{"n_kv_head": 1, "norm": "layernorm", "norm_eps": 1e-06, "parallel_block": false, "init": "normal", "weight_decay": 0.0, "steps": 9182}
Each number is 128 + 24 x the weight over the matrix's rms, rounded and kept within 0 to 255. Layers, rows and columns count from 0. Numbers have three digits each.

# up: layer 5 MLP up, 384x128, rms 0.0719, rows 155-179, columns 0-127
# down: layer 5 MLP down (transposed), 384x128, rms 0.0716, rows 155-178, columns 0-127
up155:143173150180116116168188157134129138115107173114150118109087160134153106137180120146100126131125142152128113131129127163092154127122146120140134175163137132180103142141101067082166149154118125139110114108101130143109155125132135095169156123121129145136105148065114163153135058153104141095127125152144107099095067106103058158130138134162124181144145114139095089108083114183127122097149
down155:129148133137126164109109134135114158158116142130087126162121147149153111112145142139137129098140087128110122115116132103131134098133180111115103123094144130102132135177150161112123201147166158141138125178128109113153110153131111136132142123128079134161143137184144154101089136105150111106120111135115152110105117100130134134099139105139141108109121109088151128099156141133127121091122
up156:131155118112077137101137147159178122133104110168127089132111123144079132116112172121135091110118137102133119095083096153100115091174153133121117114120144135146129160184136153108164166120142143116142124132169145128159135098152135164133122157141075173126177120114123146090145142129112149115078160110115044114139132136156141179129137123150122108151120079107127138120116108134177105106116
down156:090143139152117119082163109099112160152054151145108139142127082140114093148159156131136152154134107154124137146137117145154097113120119156136120142084117125190142124152133154152126121153145100155124146109102113075120129101115141099157110136150105095110098156105123147106132165127156111129173114156130134163119130132098111126102175089123105106160141100108142130129089160126138141092112
up157:102127095162137143143153134118128125126140163157088162162153155131138144122113149127104116093092127127122114092098094095126107142145166125135120136164175114094090124114144113169127124161131136119127092130124123145155099124153097171121094111140127091120086121116152143133159141122093151131137127095159164114128120182136130125131109101089141141158115158143160094087128194126147162147130
down157:139119139128112118126146111104104117110132103139172120116107087123121162100148145139095145130106085082117084107153146116082087104122125117148100134144162143118131139135132151093170128138143117152129190148144129133162071173127140113090102151119119100162164119145148120155113123110142131136080131113197108141104097140177109074168098144114120136112160127112146140132124123153160106157134
up158:122127153120099097122108090122130144094106149141091146144124101139097120155126121163143118095127136171150162094117106151129155162164189119175144116116135119087170107118104125102122163112144132110079096112145140126151108158121096134119131133145187125153139143093130135136143161113123112064122150111159130140107125113129156155086089133144133148144126081124141127181123130119136097113179
down158:143115132136168063138104141131120098129140120128112148121121126100121157164128170114161152141113165079134196125132135141099122179129162118126128143097144118073089117066114082165178114120121154153140131183118100182154101165126143123178119120171096105181144139119135107120163138098113134127144155092108172172145118152136136130130151138141096119126083111104082085088091119146106095126084
up159:159137121134088123137130158113109127127125107079121101129108090107102108180103109139147148147108127086092127152115133148127144134115145130150144107183126127098114145150117115149162112144162071135097137152114113127102136078149126146098149131154108101117087102129148140115153203156102161186147151164139170116122108131096120145135115107148156153117099095120113143115140130134100149117116
down159:127180153133112144134149141121145119141120146129119132122164119097130114127075110170126100119149148133111130149123117147105140113158110118129119107155162122132100181112134107126164118148126146109088138126069150111114094111103108133149165161135128118131192151132137118112128158122134094108168124160110126117119139125101130104114123102135132132134095152094095107123164152146132150105117
up160:144141136122122081151121133110139078138103160113092139123105100149145121145125133143122150133110131125102133145159138124087143094123109120096137080135147157139179111083154161101110114138135105100121151122122143124164116118149153159149130128161086136105109127104168145154115118082149130141168127096132122124118101093131162161130147106151070145152163070130113140155154140121134152130142
down160:124126132093125145130114080144113096114095108151133139103146089121148103131073117139131192137117129098117105115105134126126152114168148127131134152120162143154134125080107118120137098140117151125170113136125149150142136178134170112122120159168125117138089111122093127145170112117115132112142110130144126116127128116127149164117119111136149154127144166136130122114116100131151110079152
up161:165124138165142131120097106139146137128117131139131078136113160109124081149174078107111124128129124132145120141104148114143148190126147124116076111150132150099106153115151155091099100156126108104136118077151079148124141138100110113132137146127137107074155109178108149189073139150134116144132092135119161091152111136118112115160117150111122135130159133140155152137135120153156107117168
down161:124106116124156068085113154134134157151118136129108109124098103122116145160123150115141151170120097081101092119152115115100138145111152161087136128161144074120116169125137094124151172148132141135188095151087080067062119135130113116104128099120121151160148122139180150117173118160149146181107119105134098168128133083128109117114155141103128082126095171130131114131122136123059120127138
up162:121117104135093123147193097133127087114134135138119110142144110112117086049128151162151087129120122108142133137140099098135143161078144158124130141149168140186129127152105115141146164163128129143153102127129111145104153133125080123114109097139103126123151154147126160106127109119133157127094090131142137118126114121155114175146158139097117121146125121168113125130091148138131135122138
down162:108109096129123109099146153088139128114129147145146126097121124167146115130156130110132136132128103151130136123160121110164128156096109143124122128157134127124141110149102132122158170125088101167129100132152107124158184160127153104166156120101139113107147158126140072155156103154169091139137139112139099134121135114127117091154123110131144124140113115158172111145108127173113128113153
up163:111135099105123131089154143124108128123109125147168096125170130128103138117131142138141085103156121131141110116128132162145116129086139151136146181141110091140117113151107131106099164134118088127095144141138160117135100123111112156122119133146108157113139134124111146120130139150137117114160133110182095102139160119112137155131117075125169135118155090105153182143135141130109153107153
down163:143124164112185103151082116123097112128116152096103119127110102122132156086104111124123119114123124092154154126101100109128129146145150166143095147100160139121115102115139120086158131089100143086136141118122115130177117160134115136133086114192139125107112141144116109135144117175134139155122149120141132135138126149119121103146115120115143171121073103109148168148130134175112107131119
up164:131142152129131130150128084130122104132152140114145070161164140152116138110153105090155163114142156138124130126136075103079114152120154129173131087130132146107074120085158110140104129147159136131092145098125134156145107100092117137108125096123139111096136096104109080114135101135146140165160121135144125123103176114125100146145117139119110149126169159126129152116143132094102155101119
down164:152108130104117097162122135140135104136101136134143111097135085138066120104113122172089142151141130113122159089121109111153145105143105121121125140113132124157137131131112101200122150101142150106115126110135183092155128095171131193134124137165167192134088155158091135098183140144117133124136100128162126131130173111099122119145134147158122128102089123108144144105074102088145087125103
up165:124119123143143139129160111158153146134135070131104141146110110148065116108136124161146168151170105109124110137139110119083144111047137101099104132122148121131139139103135107116099107124114125160146125139126103093154140158101145158140116142120145154118145110132147138123124073134138149132129114159114139135072203108082150142187142143124127136156148153157112127154140107080166160072105
down165:138149157131116150128131073125120136186162174142111178139153120108208119150141148148165140126099112130152111153119142128143114119104139155082135121115117112115138103169052092093116121124151113112140135136159111083142117109166125092152100154084130114088071142155116122109094125139133108135132109152135111136141138164113181150163079118143137111105095098137123161092190149161125169108097
up166:121141130144115125106151111104128107153123146129115131137157104137134124174112116106114110132097120121110136131140134148098151134128127174096119056175110116117173096161148149163140142114145115112102116092158158103161112139159123112108164142094105089120110149088150166123109116100099128091154141141126101080159138112148124117162130103159129150156147092109121107117110108156127129108095
down166:123175098086168142168070102150131093125133123131093109106078120127160106070115141111119101126171114122135120139115143114114124115158137198115095133116153138119148178096090107110119161104131160103118098147093138109135164159108108149109156136155124129124112111141120092164148140106130107172160112140102121155118151128139110126128121144148149092126144184106147123124163088093146110151140
up167:157150111122124075128124121133094155123159136101123115158167131120121091141121125114099150112135128131152150118127178124161107159161119110139143148128135125128156176159130100123132108148133136079138122129132126123107107116118150103099119169141133148116123111155122139153133110141163130118137143134135118107085122122107128136134095114056133091088085128136113146108136125131150084138127
down167:159145111130187104135104114150102110113122172103130161150177128134131165139126105143106127139154140144095163138121127138170106119135119133142137106161106073120138083146145122126134116129115169111098105157145106139135134156129133149066142138127093105162099088139140157135115145154154098121150081139097095142112080127138146113109122121155100109092159124119119095133119148108126104103136
up168:110108119151171095181081143123114146104136135075103116134121147144141132123143111123136178136173145147126193134099133127116137175141126153132147152112053103106130123114122129131141097099136117149154131121093155078140147109113159125094103113111124096144141091170135138160128170178120136147168151044131061101134153122103121117122128134076121121101129127165161123110095127105141072127112
down168:110143107135124114103170164112131151123113132134141102116126125149145123149129123105121158108135107098132150105123153124121128164137131094196120134127127128171136139168116098117096157122091141148139139128117148132131169115107141097133138138119137122139104122115121112155156111151101125108127133076126116121133125126079159139110136117125131131113125154113149143114072135137166084117129
up169:111141168166100140160134134149133164125153149157154165073132114125068156141119117137161118141116146096104141084100169093154104114128164088172212133123151089154151136111130097140130126080149141141145100108130115108169075133184138124122133103152146150125154103094119129078098146127115106137134171111072153113149110077151151142135165148152108125086146108137113108136168156141141159148082
down169:148158101115074154110179117144162151157151144132105096106138110141124182146152151157114104104100156129103180126163145155151166107113129139105123086112109106104093131141130127163110143149139129123128148124132149120118095149161134153108114150130132139102107158123124118033158096121137131146185149151136092130090109156113118124127135092176144132125092107147098149090132104145105129111112
up170:179127115139158112168116121135113090161126105166135134151120105144172104090142135135142153113161120164135128138109150118133125133130117114128131101089119134124107098096114171120140145143130134129123144092122135125144100131131123157123133134114148135109111112138144132100106126108140131123130114082120140111096110132117179154110130109147103135093137167131175115127147135068174108116095
down170:109115111149123182127093123127110146139099133136137154116122105123169137113102110130127102113122141121139118164117127143141153133127113104171110125122114141130134115128105131089136148116129137148086105164127164092095144132118142124072116098158136074106115137123140114107138150135120138128163115181122088100140129192109130129180139090132118143124121125148131140126161126139127112115154
up171:127111143130118142139067116147160116145086124129166144106095146130152157127144136114122161135133096111124146113107123112088130130114131134123128143088098110117121163137129137094107113155133141145149100146069139116138125116096141119118146089130152128122178107140112120135120164150130165083094126117109122121149134130120124139115126163097115115114112136116146107132147101130111163160087
down171:126178100079189179170120105128096057095105132104133127137094128131109129130144105157132130143116122154116137114171099139144120131091173127112120132144094087143114153160105141126144123139132135166095132146091123102147120081114177131134144127166108108152144120118144154110146121132115120081098108137138110138103118128120108129145139189161127087086160124092132131124106122109115094123163
up172:123137082164137128133157129142126113156148137131136109088144149116137112146117142112117137101108154170145119151136141110122110127128122126125136085112100120147154115105171167159124115123148150092083129138144129123126123082166129123130134149131155124143142139128112138094136091100114139140097098108146100114120154150119103131133112136114135089109114163113148125104187078184142094069119
down172:115179132098080108149192097119172118179123130172144156070104124133113170138139120125174120169065159138098118139138095132110141130106087134126111104172131148152115136180129135141115122132127148155117147136122133072112153132126130084144108149120122143138062119124120107134171134137149143117160140132116126114111122169150138121109139155130166107117108117110120116130107168149125138090149
up173:107113137159123107143147129106099092118152078086104109131131115140103136123119143108130129149119121101090104133176171141082129108149132154123107131174120146130125140126162152144133113170144117075129124079104158177099099110149124134130076102162146159097134153131150108126107152113141125163153150125147142115125132087103119113165124085121129150169066149167136128150183126149141104156145
down173:150137093116142119137094104142097102110094114144159114105145127150101114120153119111077127111119111162084085132100129130071135099143155099129161138130114165138097122109131189129157083147108121139160141124152181143139131125113121126123114147129107165115088130144126166120088122120122136127122133127128112138111122114148150115160131125146133119157144153183120139143130137116155113093141
up174:131143134120170120140142161160140134131122136219116124081100159120122121165162123104101141092089081105095113115148130147089132128149134098140111132134099136111137148143157132123120148091103122119082143152125155141094118122075185096130128129109172180140127168123129092139106186098145160180116168084137109112138164088134102130109114122130189153111076115140160107114092134157185054125114
down174:136128175113133118106136133134101088125120122143154130158109133116113112148087137134142120112159110092127135107153182114101145142138137107137135079128159193141127106142142123131128157123116093144135115127132127143144102138132126128115133124082130131119072130134143120136150141116124184151097119121157157108112114103123143135149090113157077143139151109157144127086112123183116116175111
up175:150131098081131120093112176116145109081103081114128172160141140136120121136125149129138140149131101110141145097131116109084162110124130118120118167115134148121158118180121128131126128129111146143128109130113120144124131110107151129148137127115137158123162102113149107138144169127169128086108158128152104167119102136108097168150116081095127119130092092135183172128090132093137123147107
down175:168133068099126108112165100120128162142118123096121101172155097135135105085089139167161130128091101146125130097145161186159143123191132116149144089144095165114130132126124165104131141105130175098159112120135138079122152124117147089132138116120107144127127145155143141092134148139082157101102153123137156114115125089125128124125126119121111087151111189107135139121118145125154122131080
up176:114122117131119089103108149159134111170133056169121158098117127117132145109096118108115133124155063139149122138120156136107137151139150111164141099121145135138104078142137144114130134127114127145124140115141144139148106165094119108138082150101116156105168119153112100113110157119149158112135130109139109133107138102107100156121150103126117099134126129117141099133131176130078102165151
down176:166162073147146108136127150134125132169139114123068168124101090073099130112089163085107154168105113131177132136195126140099137137113136102117125154111120127165164145102145155108113108167130121203132123124106147129088115148122135102192121113134147145180138155120119134126168132110121101161118122112143114156118111105105118104135154133150096152129098120146163097128127144103121079130126
up177:119104115155130131153126147108118120125100122121103107156122148165103131154166156166135190094122137141146118146121099142098163103165086200121133101134121120142118123079127162103168109084104088116182116116104134132159106161127125102107163120099184111108165085137147149175139174138132118147157093095086077149185145087078156125121122141093080108150126099172135147172142148118126104141073
down177:134155156087151140151123122150105117129158087133141118127100124158132113123090131155180160126163157150135143115148149125144104155103105085075109139109133114139091105162151139106142112161143125134155113123129115126152123118090117138108145116109111141139127110139098155126134126119109118152111137080097142099130131148151095112128157140117117120123146118130094147102104122104116113111120
up178:119109130179075103136169125128144109168109142133093132119084147131111137148117079123158116130164146144144099109141175135089154136107121073152126101150136146128150106119117092151116096084103090127134135120085160077110109162134164171154105136095119124154138157098142132145132110083123130111136101164092133100111136126154153127118167123145097134107113115171142091136092150150137105149150
down178:140161129131126122124087136128110084120099142146108169090122099117117132128109110095088127144103133112104115121139131163120149142130134130130133111143117164145161107143150118133116098139097105149097132109074127108121133086101155112143142144137136123088104124106145125137111137090145149183127168112153093118117116123176124158130135118154143139137134143131118150110129151160181120153110
up179:096120110112133163103134123105133158135110114130144183189186139070170174151187149140151149143097090137140118117089173107188128163114134151152133148154170182150117151163117104134131127136076111121121120134098162085153165094066132168078110097115125102103103116145165167151089160118113160076137116159153161134110127126096161125139152141131141150167135112051133131129142125134105126132113